{"attn_scale": 0.22, "parallel_block": false, "init_std_o": 0.0, "lr_mult_down": 2.0, "decay_shape": "linear", "max_seq_len": 1024}
Each number is 128 + 32 x the weight over its row's rms, rounded and kept within 0 to 255. Layers, rows and columns count from 0. Numbers have three digits each. The size before them is the row's rms in percent of the matrix's.

# layer 4 MLP down (transposed), 384x128, rms 0.353, rows 161-267, columns 64-127
117:155120122142017101097119156126157138097096069082166101202130120140112110118098158143101140151101160135188111069146164110111139136107153149137166131119165167166134192132138158165157069162120101
100:072115127055080087119178114146147167095125126153153132181125154102135110035163104136099129145084129128183128130154175135216144114169150126083136150067118091164159098130174134168123082120124139
092:103132089086163110153096127071049095127123142104110098126168154077109145104075151179139107120095126103107172138099119131088104106140141122156073171122166163104124136196084166091183136066114138
092:149162154133061089113136114131156142113146162137113143085083164143194154169098157156171093140110168120126130142165153208157177161097098056050185089177158106140108112099203092140158115116160121
108:101152107112110084161121144168125168169128086141130157111181192157093161123158126105158172160145133122070133141100122032096184113152137132070139137153177184142060101095100133118172148167143159
123:192137113187101094125121149100119122147130116133115059108129176071127126107147123141187143106111150137111148121124057107139133101141089130159121096064164138118129116159085126159138130123175211
086:093130091064187176124124127117158085093077093136155196095133050135126112074106160166107110159117159106163104155097076145190141090143092128141119071117087136152150143151167179139091104165119091
099:148146118174081225048075114165058152105151110147180180135102095130166140141163144104176103122140099154086147129107125154100119108073089147092111120181129147095142094179114117108056159150120161
094:187085147130119086144096108131106169059200150141127121135108150155120157137137053118145114104121090170128142161131123116132161097147095164098142070111085141152078114153152126159087190138070147
077:150143119147128139084090116093149173106137120136161087169115144104118132187216177115125144142097172144105136090117136094039126135131141102161054157059150104096125088115095158142049181133095097
087:164184124139127089104194113125128144139109117114167155120179137113141200124131110179119088159128116110152152093102110124136149125162098153070083154114092196113120080153142137099173142084160164
100:129113111134122112110129153174124119158076105185157100125163146136077137089186126121110062134138109083105125106187127156125131152072114159104147130118144102155086093106107101078101169084120091
078:116115056136117146133100099032088157215136177155115150132122058117161092142107171161178107078142125135113188126133166166164145140138172110113138151133105116107125152149146126131067124143133120
108:164140084144128106154122187125114154181178163117122143095133146099112158109141178160077059147057109090097152096110159148122173087146170136129113153100115139144112137108135085098131129100102168
100:107142164148121101131180180136095120113114125151180114143162071140144165111107205175133142146111159080093113149129157141114143102148160150164097154090132136119108130141116116087089156183145065
089:123102095125150079168163132077183094084162128142113143105057143143092127118134127148112156126121201150138136123121148131135036111144144126148126112147097143179105125133131168114068105179172154
110:093168033135147031102133135163109137129160196116156129193087145109112098139141120098144101102168159108175133122124112165139156084157133102116116110108118222104115137103086100176165112148155138
123:107156061110121136130160138128126144133073112185152112183161118104123152089136131122146123113135148135108129098194107102102109102164141169129085113151111155101130126118114122113083150118146158
100:171121156070118140166091145159110170120124117088067153096079157165117116134175133156156104110093147113087166115129112141095162108122106162156125125087136139170137103116096125125086155135104177
112:107115195131110075124135203147139116166228108170030103128139063088122105131129147173099145118107126088127158105141175112095135172152198110143155106138151082138114138121086093152198136108161123
110:142159147137143042142106130161111158148144132136097134102145093111088115075171145116140175141082144142133167105129152203139117078093132124115234167150118153115146073105105128135128155202122123
095:126135125164147086149131124121149132143072111135086056146128085072154135115090136111144098083100118100146156115167122104082151098181180187075094156105187168106130116110124187104131127122079116
116:140124104082152145141177112125160116158095189077148127086117155163124113117064173107061089107129120096129097121200066126089136074124077174139110082139156103138085150177130162097156120160115119
125:131118185164115161170122091139128146172173125051084149143107158111144140084097121096088176105109097173089157150110080132127104108098068141137125178242081146186133113134137110139085094089144089
105:150122164222095078126129144144093093171106161088128061144147151123100127150110130155113140170139088086130148170115093202131127123140159114160100117177101193137112081123157141144119094117112056
095:106102127106165161104161198166149121102123216107195152106137107141076117108087159137112122143134171095119145152124109135114182111093099173155134075091084083074133149081112128120117077119080137
088:116113126098132119093096161107168064172108116100102066145122150137088158127150124163171161105109140119112087137134169125112157134144112083124035182175156131141140197113121125167078133130096090
113:193118106124124133119140092102092107094158166145115131065149154130120095081125145142093121173134152165141073141088108149136141174158121114138101076109102172179099173151168120102111128085125124
114:127135150083134153079068113129141110106087167142191128157102192128089153155067115142116113086132141091149096103186106172074141109104122134144129102208117123130107180177113172118113082145164123
098:095145142182152084169135154085088068108163100153152100131174135122117151189153088182194102145148140117134128154157087090119112147133079131157105061126135136104132086112090119172169138093151173
115:136156122155106121148135137136122195125091163088132067122172156093128067170044179159122149110157119069126154105094107149114078073146119096200090098175139140111130097170124177118121113115156126
091:193153099121149150107079111084124110092082107094116201048129063098098151111128086109128125186158149132125119099127161140127159103132148139129120124164143097135157066151109155071144174137176148
099:115181132152153119127135184094119093149075152107126155114091090111121095137128103110163132138161053157147108095066180093137108079183105106087107172106171169123101110105147136178075117131156188
081:114103106061108126141111127121139148078105158135146134104135101104131147163123128129100202152191086183116144089123127172189142072161076118097114119168092075159097161107126140199124122163161131
093:093167100118151092084089178187134144100104113182142132128054109198099129130151095086150147107114122147128145108094091151167141108089139130124177112138050113099149119065132169196076110134183109
101:116109081000087147134148163130137150063148089119103180124104103143107179148124096100137126155113139141144138106125086135150116128115145127109106185116154162144108155112161134181138149193126113
102:145147194114104106113124171157105125124139088137147156134132114101108147045159092141116130178117172185091093138111131124170131126150108153115141185094128166188078138092089113136085106132139139
084:124125166117112126099124121127149164095164153096084130115101131134102140115106103124098134154150077126079203145124179096135131084157101144092157142134152153149119130110115136157169111147121159
112:151134168154160151128121087135153137144139126112117078093107103147119108107179079125185156104122110157095146135141123102110157065146044086164101061131139160153120108145105102212128149131127175
098:163156104133179099159145159101088122106162126102135128049081127138164160139145151092162091159135060106171153189098074107117114149135109130121089133090132113168112180096174143111151159061075131
110:103110126118147194126148130085090085161136146161188138122132117190097129068134133109119151124086148160136133126172118056123137174156091104133153147117110141167130186105061168174115158133118200
091:104148065070143150040120097071116106134081158142127099160078124166106183104142101126166148117112137135111144162131101111111124118115100167118140174077126136126124116098095102161089185156097161
091:107128120134114172202109149148112176158148125142111142184213150119124090172072144161117158104138106075061144073161127122075149132195101144107125096171113166108095133144159073150126141127128156
098:090135084094143139177175042079107127117078191209168110152152115109127079114077195134080114155180155130193115120093144144138132170198112108142111077135123126119144079150094121119149133097120131
091:101158171058045153157125170143135116130098116109139121137156143071104155149129111118079105156126120164164108126169145186188140085151111107108116085081054122102140130114127084183116095122142101
112:080105108138174160101080080114109134118107118123124179083143144140184124133136168144119154135154135080128087204095095169186124130113113124035067101104070094178092121119151142146120124132139083
093:101097159165103087142087115128107122183082135097140145125118099123187148113118132091149167206117113116174087107143116118095113105146129135137194162093118085082103099157123121181083148166094134
098:103161141192212096148140143127158120119097160190162138116101128118078092156095070149130163149136126129130113161196093131097116168143125116154177144179070129103137110106113074137146102145107087
093:177133105143139125147087107108102132153168147115104114127161153160168136101174131113103146141188145079075125151102144086082121159122134170243116184104162105141055115126104116154146164113122182
078:186090107101112143122119097105093143092125127153142142138155086036158124158110107135112165165118129176084150120186119131121155099085187084091130151073149130128142145144182114119180110176118135
092:141125133160158049162089148158204081127125122121165171140118150143155111103161150147159112127114104128144138142083106174182075147178167163080141175106114150110154080144119133140098143118159103
101:037145184118090140189097135119140066092164134066122180119128149158160167128086101088064188076146144093155136110104120149161105080107132150124113176129131098113186128135083159180118073188092096
084:135153172119112155128127170156183120158131158122130129137094114136093101115134097138158158122118152059075142114176149070163105148154140128046123164103088125082107124105183125144177168095158133
091:063099094072097072112173108081117131128134111149073097135143180124132156089103133143166107081148126127170111130086126087161109162154149135101131101092132154169119145142123110188179113103160143
113:114161127112121214110118136088137120101129166084087118083112146142127128150142103060140195115139119186077158164174159091139133119090130112119177149152179110133147110120077101094090133112171095
092:102114130073079182148142122119152177142095116097142127086086168169169163119089132158154111169079133041136121122077181100130102176155124106209074135150136084150188087108146168113101084133136159
100:106106161125141106110125121122137139188141131071100130112169145150124134072132085158125084080057163145151119146086117119137135149110111124151133170112125129155102185104148100136131192085058187
112:130122124117158135104114128095152121194119161087142095177133092122164122152098097071137142108104070169130134099145163143100108137183078092162062214133093154098138092110148090116130162113160124
105:096175109131070177092138134086134129177150126108115134117145140124138100127145160157125100150102130155145062166111109168103129178176150075189106100143150155075094091113091142105112150097198163
091:118142110128142118136114155094160089140101147133147165103169110144091161137116100120123056098156158179183073139102148160162141177147124060179104126142124114106144126155197170133148094110125113
092:094119174126143094116107136131122130120108154133055105120141162098082118147147161148139132163069140111152098123049078146081117142108109146166147131126134125091138104209121101192110177125134143
116:152206083184110132125162103137179168142113085105127105083134132105148056117154153115112099185109150160114137112138083111107133141124047162070115131106192186069093149155127100036150129143089158
122:152090125130118105114118134110143188127066129094191060134143114156112123112088150069098170084236202164142164142132118148081073154153115136130120172103117103106146119162139097142137105146097132
105:134175113118173176126111148114139154124117134180135164145075176139130080106198181092109116102163124138124075099100151069157088180145188135107107170104121137151112121081129113048122131090111105
090:134126129074145111127141177129154142172116125146132145076110171105127184152148131141111153104057139128163129149093144108125112154200103125119091075120195104142094149131150153126105148100070104
098:118112153113156129091161132123135155114167174185099145087118148155151146131182114153151114142144092117081118188105158161113078137071112161098098153059125117102154108137179081157137133131175170
084:083143119079136152108168063155134137091152126153154099181146101196121133131089140101114134155046176105169113126121160122109107122173119100183125131116060134142153112100167205127088155161055110
096:122164151117146181136090101109126101073183155135152168075133115178141188090108120111106080158162161088149088148178169143114147100111079114119113104085122087107131142171093143153128163143126068
088:095124071101112150175116173076147152128087144038122105100175093136106061101092135126141121086164143128158220113165115165163063121154137184139186133125099144100142129196114120127161124103107121
097:095114142126109174110127144096159150091109156137161132172068101115163108163195134144078169126120101147107087167197123152126116140170127138142091093104139155114102162128137120123123112118155154
085:085096145144129114171151096083156154106138120132164136176126191120164108146129155137073139126114157132143117136147129174103148178098145156136180106166095119165127111164105126085166130157094162
099:186109125097099140134100120165073128136113133084145070148198151136154127124128091156099119105108078127128081126079146164120133146149153120184137167142126149124107126096159146111174129112173104
096:064130186090124132136105156143086130073204144120109172113129070131116159087155080171145165125071102165160144109070122177108082116164175164144169147170116100105091063140160112123100144186137157
098:097182135139123136179147081172107095154108079144151104176144153147167105115144156110127081086118120112177077146137080133190092124102118105149166079151065157122099120139120093120189150159110153
106:138159117110078157165100195188158141101063141085138073158100126131100153165166123145149157145097120151124153118165155170169149103240100136101080106140082110067128086065143125193081114124157125
094:136088226165144139157126110142146190197105123190144098102131173117126126099109137181114153164080150127117128141162179122113121114125134098141132138123136063110128174118158155094078155104098086
093:103107162147101112117101173167133162125088123170189157087140062122091126182127161110147132083149060077106154096133167093084112141133053122139119085142123095072077113158165148073124160158138195
099:120136098201183161039118080138093090133134112099110117156102116132147149118139158098163163096143132099125121159155125155154118132117138132088149100128102204077172121157141113179113116157108101
089:075106136123180115124118142168120156127099164127136153147030104116095084131148184106094109117042169150151155108090187162119117086173172154154130089135057081107158131161155178076095129095101070
111:190122095132080090136113111169090140093111087163190173098178071108116103161132119088146139073163116105118149092128131129134108116122145155124090130117161126113116069149125144066119164087070096
083:137109071115097137114095104124142112174145123109147130131184104134115093123108131188136167141198141152133117116137162090161139154153149133100137219107118166136100141111105076136201100110163081
084:111109153084109166110156081109155061167068120093114120062134146115115151179077095153149169136122105125154103218148098091084143141115113124159094165152164171133126157132131191134124169124164107
108:148145117112074108142137156153098124090127096153167154142126158153127181153128117134110111149178137096107128151114078124118198125110112136036077179125148153110080118094163172118115094164127134
100:113127176088148136119081099166121136094121099123177153141129137123098117099163103133143122125142083163146143103104091105115112132168015170148109130139136120089101144108116166155144127155096181
110:156108141125124180117080108078134096192130132142157117108188098114090156120104131148172158143162107137124156132144145131125143119135128084190105064134135122115122117134103104145204174126110191
105:142113141174113138133141103084174142116151089094111094087064083175116098109129157190178188195082179126126099109124121074106093114140095169152140160136124101149123153144089117150110142179097121
119:142135095138130138135144146134153087160116087131166080127111118150058090110152159131082166170095119159131078138146187115113149152177093099167180046075144121086166148109111158144093189095118136
103:128133116142144127093103093139148099094144138126128140130140109094151094089146118162153098039128125177162120170084167140096096178132115142089132137120179109152107135137142189103137168090103090
093:099161167175120156121141135132101064149144133138124093126121172115125159122175089116088168133144119093111095147099150093112131104108126140038098132153084125123140073063164092142101136163131144
109:144123200149129122132122095180130123100057115143123093106071102078132136148089183154146136085134103148159103176144146074125103129076154121125114135201115118114093132092130095129148204146118186
092:140140174162111133157128139152131142156105102160155120131151143120128125161057207071161168180140160093144141080104106118110220119088138101129071103146070087121073168165163094087159119115099069
097:155151091130116131150119159119097165156097142110129123152139135147139138110119165136214143063142155135074085047112138123116103127132177121126187084137109161176126124101168116124159120131167103
097:100132154162142131053158143056100064107035143111159113104092102175123139066152111079124119109145121130136120139072138171153101103141093143166124103154061154116159085109142168181171131101158140
102:120108050086204127073153167089210127170120170159091090094128128070108083085152143171175117138137149156133134158131125108123151123154100169114132100099124110112163110120165136158129162163091126
082:155094101141167147118129141120104113108202096135145154135143150166139115088105159140144198195159125154085113137107129164126155163065141054147135079174108154144146112116172092140094129092089115
087:169111172115108110138119128133220147110094143092136126105055114157173117079100150114149097106132143091135158156141127162167139127088064123106175135128122126121128133096133082112121123196119156
086:126122174157198159111130152151119110121077116143162167130073068106169097059133167136150155104125121148157150120097144096102058138157182107104127125189130098104111093146157146110120157113118148
087:097134144126117148105208115102170138131070173157092158099101122125159070126147172161147119189125096074073075128143081148120070207117160137163136114153161148137125163131134093166117164137129160
102:084119073016121120157173134126079114092135123149133108174130108150120118169141093082136169159135078090135112144119150102161123147125093122096097112079105080163137145157159140143126131129144085
097:115126131124102120122109169160114128032167126160152151148088153129130195167123137149108082148159175126124171127077152117081114098132137128108132121086153084131104100174077130104074141132173100
091:106085129128106165127050165129120127146113103145171163176172143159104133130146149109134117080088111177136092148122076136110096190070169125103132148170134154134095156079136092125073130110073110
104:118113150112172102122166110148148092175052132101105141132138169161110094120183177143208120143073130115155059094079137161078177144109105120122138100163194132113153070135123162115099148123088163
116:115137080092112105076124124120130142113124149116163158142126138182155153137112113050100107199135164112183135092103156170159160096170115169095131117099083124086144157122181115141103108174127093
103:128141119176143014157137124139177114140070100157116099118110153110114074122096147103078087128179159132152126165133147134157167102143097140045202105046158124055135109178145063081163119183141136
100:097137137106122139126110098170109136123086066090115163172082206107177166147127173120097149160083117116109111111135148137158175093132110184068159115106134130135135059103110105106167117181098121
099:132144134102050102139138136085157188101161136121161124197082099156090132142102145129062105101150190143197106168131136118134122168147099156184211083159086146127132164127151097172116091149091114
092:116179166136167172173113081078110083142094190132146144129100148157116145153143112153121122155144091192115130157162106091122161144182098203071124081127142163118092108141093158185080148111147172
# layer 4 MLP up, 384x128, rms 0.282, rows 162-268, columns 64-127
097:108054075126130082094150107147102123133165137189103154114146117084190144167146126129182086102085180144182139129124137143069085133146158202153175146110062131113163128116066084118137107117108213
101:127184090148113131172102133066136098109094132155106074127157084118148085099159123140103171094156099163103159149168145148132058067127115163072089143103133126065128171167173191124150165118133090
097:135153078161108136108140113153181142147092071162157191151076118111195116120139105144156073121148109127113115138141044135092160136121126113078108145147100119126151088149191103130165083100141158
099:176135149109133181117101179198119122115150146124138100172117085137134120073089128135174072108129172098199105111162132088082109112138137158127149097112109141098119121126118124105156143049158109
111:158131106154086173100102086092078044167115163198131126125154117117125173112111175131144181138107205161134116095127076095145152136134119104140166136132138134129152104167120158167073093152102162
097:154168153179116153069141112172128129115147108100161117171165130077174094204114136096145142124148132112079118148135094168093157137091074146110099120082140136150090110106150093117111099132198121
090:150170136134080104113129189154104114133101142115086151130185119081150067149106128159148076106054110115164160180166138069101130184130194124119151161105130085136140171153047144120145177113148138
101:146101111128133138094073104073130124126137134094116146108162099091132162157074181151109104122111178082154167141139067188119199112122142145087157148133135156133144150190083119084134170147151162
082:110100115127134129111153125181099113138154097142137154080114108131114115146107127104153132117149161129191148125092114132203146087101142103139153132128118191152168114133152121088123079136173064
091:112110108047092150178176095094171107108126150140108132077127118104134144140137126191140098105093127141055089136100112152100111174186088103131131165220099097114135121102131160093142157124066144
100:164170139144163078113112105094111124094136104104099115123114110105134110143120055129166221151100126221102147135131135125107150117137124145139075131115201104110141129203119150114164156098112105
093:115119224121117176133164113134085121068161118134127129129173121117189109130091142094100139155125098093163132140098176165081135142084075077140114166143147065161146134148094129127115101152112130
103:152089094171080109126177102156077073138163118050128147096116167142120124113125161133197132123157132142075184119136108116119100102144107114179150129120155118151180103102170138113151109118192183
096:165084127121108141121175124165134099140183184120119103119139080140135076133072133147102089132149088121093172150171163155112145156152164104157130089139116157108138141162136060119084111115152163
091:194068103192116086140120116089120161145109126150179123167146132159089107149092165182175105189133172159056108148149111143137146109089123164131087192165137084150140127097092111126134164098075113
109:099175120195132112150104103149121162130072092067158165093098174130091131150113152164154160163127186106079130107132164123114156094157139204158187141070143154140107188175107152112124171145143064
104:140156115088069166115175150060128127135165172183129139136138114073138131083077101137101127149110090131097163135166120179131090138153127092153074166154102158217071120107122116070102094166112148
100:135112113146124124156108114074093118126214109127118160087135120129140140077151136111204174114106106144107160156104126113110097091129113125116189176166149150154109169154108125114158126107209125
110:142159088163070131066133112127178108164129095094042112127140117127102083155161148168158110144157108216148145159136146139097117112132147125136141095138119084125112160085166156124179075102168119
097:137070080112129163147138124115088119134131114116222116080121128146168081112165120183167117118146140116161108155136126128098103114091111185099078122145098157117102154182160100106122133094191118
091:181132134123151129128128130112152199188087140159152099161212097108091108096085104176120203098192127166086131124155089155122099137062168066101119137127136094126101135094089146112118092129195087
128:109121027119168176168149161148105056146083151145164106137155121128134101146100160174103079048148155130177155143126098092117073163143145164179120081092128152158162127172183169122154098087131070
116:108119087162189147155100108182163139106152078099134083164108120128151104085116126093052138075156126097103199114071121105081097153184208152128106163133073144119085101166180168147116144092128102
106:126147136178141148122135081121147052172115074110176106148176053116127075186083188146103158161119123163110082176104085129118116122139104090156127148167128177089167152083137106069132132135134135
091:140150136129067174093136122161110122083100135143100110048133082144134124151045161151124087118124177143120168092140093144117107138031097106118081088182157139173140179117165118185171168096157090
092:151159095125163147152119138157088146112123133141177151099067161150187114141106103113076085153139183156130142142113145091127135091137131162129187055109111135124136114143122096090181071144122128
108:114078153195141159167075102148105145108089143085136103139129113175121133166091125145122150144126096130103132161152100127165124126163204153147156132109130106160205164111118111178130108105056144
108:089109140127173174165098106148140088100135198149152219060165098161088107142142127088124166125127146132200191117125114113098155093099134161103130129139114117147151143204140196091146097103082117
098:112151114139125108117122103112133112132201172135082105108174125116136186083175153137134146172153131083070166073122162149127161190165152127165166148109148153149149124157143147112142128129149041
096:161097104153101120093165135106125090177125157108123149145155193120158116185149138149164074084158098172145088110101121152117111163180158112140180122090072072205084104172155128078157110147085134
096:120177165171145137177066104146168103090123107162118129124165133153111130198126183120166094142103137091091141147109150120090131156142127159151122165165145107227176124160177111090134078164115103
104:101079077083131115123140088100115067146122193151142128109124093119173113081122191106132097122128209167130174175140106088144133120133124197119166138106176133146166105137124119090143178144099147
090:082146155161122125108154195094077185116163103144128100096107112149137113080148071155084145077128102132157150184150096125114151162138108129128175165099181130102092174134136149108165109057137140
095:158077165179086137145162134174097130209148141106127111140185095148143129146104165163126096141112127171119154139137130105082095144143149148108078161231184139104132147175140142093097134067146123
103:137131118053116145159167136150077171118111183160098117107099114127091129131106120116121219135134180115110115091111091110134157175189174104167175147115127154107149082110169111091111108174154089
096:100163140102136153104137135172128169106164087123035175130177146144163137153161138148185105100219185154179179066120134096054131114034138123119087110137110114121118140171183116085135175154116147
102:123129186145093144160160142094113123128080149139153099087175142123150157166064171168123124078109094130142085119138128149119118150165144152146109111139165099064118166133142121125100162160167123
101:105155178144141180101085122126169078171147117049120126108161125196175087190105154166167136149147109168089126130046133136097089146157075155123169052131134152139132139124111087149152145149081102
094:163074057170131134114090071132152115171179166085062121112151117144133200157076109146112126123159134152086159207140110133102149107144121094086094135120169161135107139096073152137127108093083124
101:098129109115141187152089136073145138170175135076164080160167084091149139111057146081127122133137106144108149086104153105146172162111127055091147160080107141119168076103158159130145164093157153
090:139148123173154123158081105123153088170134176113081062157062142131131138103181119108140096101134106079119122159076089190139108166178134099113217195138087100118157194144139139144185103127127040
093:178145122163110118042101104131166134115131118133114108171121166086116138152103158163139069159159113096166087131106131072115120104128147144103161090101087111164151131189059230167104174138178095
094:133117098124108177074145096097119133138099090115149105127146095140148144112119144125076110160137146124109167134058112093131164208117097123073162118122172116128113178122114118067102147123176142
097:182091072137131169141089084120075120116127117101107156133116171146133071133123129084105085105115154139114114145107148058122179099104072132153121136124166079152139119198148188107101092144131112
107:082166133103115124128150090186116105158173088070116101126162117160153120113134124089094171087128126109166133121188192129113060152101186185101110123129119144118069141108105178050172141127182175
092:127118116134141184132124146127117109163105147130100138106065115120131078150146129154088109123103160152099112088166094162152089128080190102085114065098120108152148141179125141123189085125159155
095:060172145102156149150167101144116096129077075148100158170113172161110128171142159100096133131123187106123052168148137096088146154192133138116182142100103142141135098130089156101139166077104156
098:149101100133144131153187093145184184173139132091129127140169093090135179144133107181120135125144092132141179083095138115099183148103109099083154140164088090103171063098127135111162121074064100
093:131084143201146141154091150137136149135128123076156106138138099109132114156102138190154146137125109147112094103124108145098074090159071070191203124144149156145184100082108108114139098140098120
098:103108126126168120088169094155124138131071121065124175119114082078112098142097139062146129153046130150147171123069105113161134099101123111126147189117074149082117137122132104100150114130090130
106:104114123134158117143177134111048107115116204132149161182119103193124115142077153099156126134108176143081122125100108137104167105120133106167171131164181131118200127171134157094142149073121137
091:114056094133122109093179103165130121039132069122144147106164124116169145138144182116119152090121162173177129125097133153083121104139182117185182105125111114161140128159092113141135081140102171
099:142155130186121156161103135133084147112107101141108120203082109205159078158124170132133121106130153125112182110107143158100131187121137116081196069145071117160148068163147096149126112088128111
111:145098116217129176128135116098144083093140164145122127122061131139125157121122132125114157110107164092164148086129114095155107208093141116148122138131110177192217059145078143066144128048159124
093:094133175115082151062113139144118128179132133150212122092131097112150128086107106086101178095176139150126129128122139172131080138158078125071159168106109127045103130146134182111110081179139101
102:135074157140050146134085090154161132161132106145130131141102128155175105126073103105092120131169114103093110134079143114124103178088156129160133102118105125093126158125164108150121095101115141
104:137196091131118098084162106082124136116128102149161129135133141086105157138154102132114119094108067163148111112095112123130172136104099057128124193063175158060133176087145113080144103118143051
102:146077138039158125116176145136102127130145140157142159106146086129168144134136098115184157148127166144192145149123113124114121092102154180136203190184119060177084154088085123092144150072147092
098:156232122147126141130149131124132143112108044092119070152168076091120151210069094146134070093151136141131154121142134120124088148078138084129115119118149136103093115153174072103104191093105156
092:073107103166128106135129108106137144166141154081173166183141125131101061167122201153113161205170172146108127141094120080109133121167095108170107113121144164138121122117120154083130115140118115
103:117096094125125172128125105113142167140190180147162172060129161125099139112140147161193152101150126116093124062113120145125073167097095152105127130164113169181156068098113132096128140114164155
105:075141098150099129081126136113160148115119114118161120132097129137137164171151128123161104127164217115118184112107151179078098151145150139116131118130084178122136105132154161136096073139121128
099:127097131194131148103097096102102102167164097122144114084133085170167104162148131172115123203186104152129172132107091112116124123133117115139157104064169162196149125109101141138155134078058189
094:113142157125134113106096157121092187129138131156107156132087143105190151081140125095096128129139205148152097125105092179201100185185129105131075107192086146136166123092163099153151118124110148
093:119159150127084175173159057008054076124167075103081118121135114150176132131108178157112167110173167075078117108110075169189148187146143155146107092091113132122114172148136149152153153131152119
095:120133166093095127085173135109102123109138143118142149072125130122175116119174097119095140166068110099146156185088119101112089154105085136139107112181122147203151143112087139153114112139135176
095:147144139185177117114181112148174143146165162112177096098132139114118132147148160149138192171110111078081124112143111127115127184048072160110074144110121127155078123113184157092163129119097108
091:101074154167107087091187077149117145110117093136132123119110126147136169106111118095146134158113154124119102161114111082075151064133101152133094208163113118190159093126160082142082159174136156
093:120160174124112181151142085144108107125143139150120118065153116056129110150207071150122165121175172117107166105164066183148083137157129146119146138133109174141117085142135082089135102104153097
089:172132139116110148139132106121145113154111169212129123105183120120145147163126131118168180145120095172079114063121236156117134081174159117132112091145091107050170097113166135111142068096117119
097:107100146107096146135152153133197119110188152085102106141141097154209142182174115137093145113106141156123128128127172134122181077060107142115129164096125089108162134099101124190162133144095124
097:142151154127137190098197157111156153071113164095118104138100133159143134139175187095093082101136178110184121082113120142125161167122161126099159122124159170174102117120095124091146093116120153
093:167152136153087117064072105156091172208191074113102166127117137116120142113093112165092114190142137150095080133237117124112126116103140119128138142180101128144174130124097157185138152116137116
104:135162125094104126112150130121108098135113095176121065122074116085174130191092181082105071155092120137098075124070122069095140121037123115131110157116143125185115157160107102110147125147166162
096:128127126191161169087135088122072114166149133155052086066106144124089122178135169192127144158132179172132128123138128135088120081151109078107135101150083102052127172082094137146093174131129044
091:112154123170125112075167178137151129125132118038144124081101153157167119090121124165120143143095174150133192114120143108116117074107160130114127123083141203146114128116127137151090078118153121
094:133128116104142211110129180139112107120086109106066131094103152052125109127158158098130111153125170124140097142110078065107156156104164083137088150124114123151160084139061115152124111143127117
096:165134141103075163112209160096124166184168151116089117158113124081128109151126151109098117168130076196098093174144161100135132121154083116119113188145168143187107107149110186103104142135116161
112:128142110107043153150107161075170129128149165098168169129111104092137171128136171074168106136129121154108209156136163120167130094075156114102124137178141123110159120132157157071166121128151071
094:146142133173142109148162161161100190096134167128220154138091135077115140101086158073136087122102183113126119137098145137076126098093111085160142116110142129165115123097216135100106093154153162
093:135116179204093068116124147148110115144113183167065146109096107070149117096075165139152091103145161126166152124104132107120145094158168142095177142104101157156115093168103117086137098119114171
114:105113145096135128120162098109081135118132112080136129123181087111166130107085175113121126044172094180122145120136195119138102105157153109149092164123155119142104166179119165130124152103148112
102:099129069151180189143136124138072075097126183084112127123158099137159118127142113128139127096104192185153165150148109136090123089133107182100122167133163170127184112155149109094100085135139100
100:139118075083145121111142096173137171129089182154132098098162149138128086119068088161189146149119088122110153124129143092140175169119172128112150113091074146085173143210148102107183133170130080
104:075139166080134147089164096101186135089114111161074114107155186072143105167073104129115133127065119072126142183149163054159096116104141124124086049093073137101130160113134161113133102149148178
104:118142120116093192159144097139128135183180104074132106178164080122121133140081153151123110050111072142148144090163146124095125123163142129178097166153129152140140115132150125108133114105130186
107:174150093161111125128105154183156066096128122175117154133089194084127114125095074145168154160170135181174129136048157134123087161097090131112185122078106136172152119123120110098127084077156081
100:149115187186135153076109137145110128136094134193154082114171182119164166141110096140116150110172116107176102165104127170121127112100115114144100107150127091156183148131185180114139087147103130
101:157118029104088137112188133175074121102114079149166102155137181082127078137121144152116072093172145106153143087128136129087203183147128097082152117080114161096125085118133165139185159115130152
093:124176131127123109127157122161112148128126158122089156149138097105129116113166136151192125126166144203158086119105121108129165157185161134098123118113138125094091134124102148178157108096090162
101:150119083118099119124159083111109147108118133132208159068147094097158106115092179084119111192133114209082141131104112167087125067120126111106132141159105092111103156158183189143122112107106140
102:087087083143142105147044096120176108096125136112101173102156155139109072188162096184165166162106131118092142144131071110188226127118188132100076150110169118132174170160076157136155137091144097
107:157161111094130155126188120160137080192105104100178186128098124103136093089190111119150125091138125142041133120135142070150097139114144161108118147125142084174147156069151120136139188152145083
092:187095090123138117081131109138133145185173147092156056096130127131151101131110111168144152117142086140104129073137128107117134141070154120069115065107121132106224149146150135102105158107119075
094:098095118162139108085068107146142123124132146115096137139082152134110121162113143143197139142165182140136176167116135111122073130194156162117162132133118133106164070136096122152155099157148151
089:188169142094118118104152122094199120136144121121132137171098129137151071156055169079081174124149089082138141120153144132153057094170100104119120153117175091159132147148113067083127136130121154
091:147123154170066180138105152152149169103142134152143155087111164116147148244155091102107124194051156136130186144073143123157165127139118136121128066128118122097138112119180125117149130175118107
103:117143111126101145108129101169141144089111096124120197071115134139127132091133132163114077176111113150093180120107099157145171064052120142120103133108185121174191099163143154139139141116126143
093:167167108159194135108105089141151157149119139104157047105121140146119108086131105120163120113177097106087191100111087073097113134114136140089107124095105183140134126123126165096183123130111150
095:093105112175156087169129125137101064104160121171122130084136108092177105147100139108134086149127118149129091163090154087170095140158162070104191147150112116151182125118108132131191086042174085
099:073102141170049173101088127168161111123174084080136056125195150139155157140114209153076075096136117098070105189111118161134129099107128138153125129110086134155124129111171168139075118157118113
103:147144091086172151164105104112159115077139140112102175046170103141122159138148122179112155116140109147158144074091171143133148125112133074075146105115202166179073137150090201107139147125142122
108:126130124084170096123207110123153115118138103140157149151142139076161088110122158142177093095120127138183178163118131073127085121110115160146143172168131139198167083179152123141146129145101147
100:067118115136107129176125145115102149111133100128087081082168108127128082147113146187151144101118139153145107144058152176120121053055146152142172146124152076116126114210160159163170128151137098
103:101088149105114136069129129093065084106134114168147144114155176109175143083191174048107169074141164150127114090080163121169161128092141098108109132117079108142150109156123129145203125102121123
096:122169129159105104126093138148111159138113066158129161124139159109098097099134138105188101197107143101106145034085066128126135153095163132109127159107092176126139110127142157169104155040095135
102:159201160138077153188142150128107185101130095094024159138109108145172128089096114077118105066152141150119111112123118094143157175093152095073135181117123084091136167151120116090179109124107108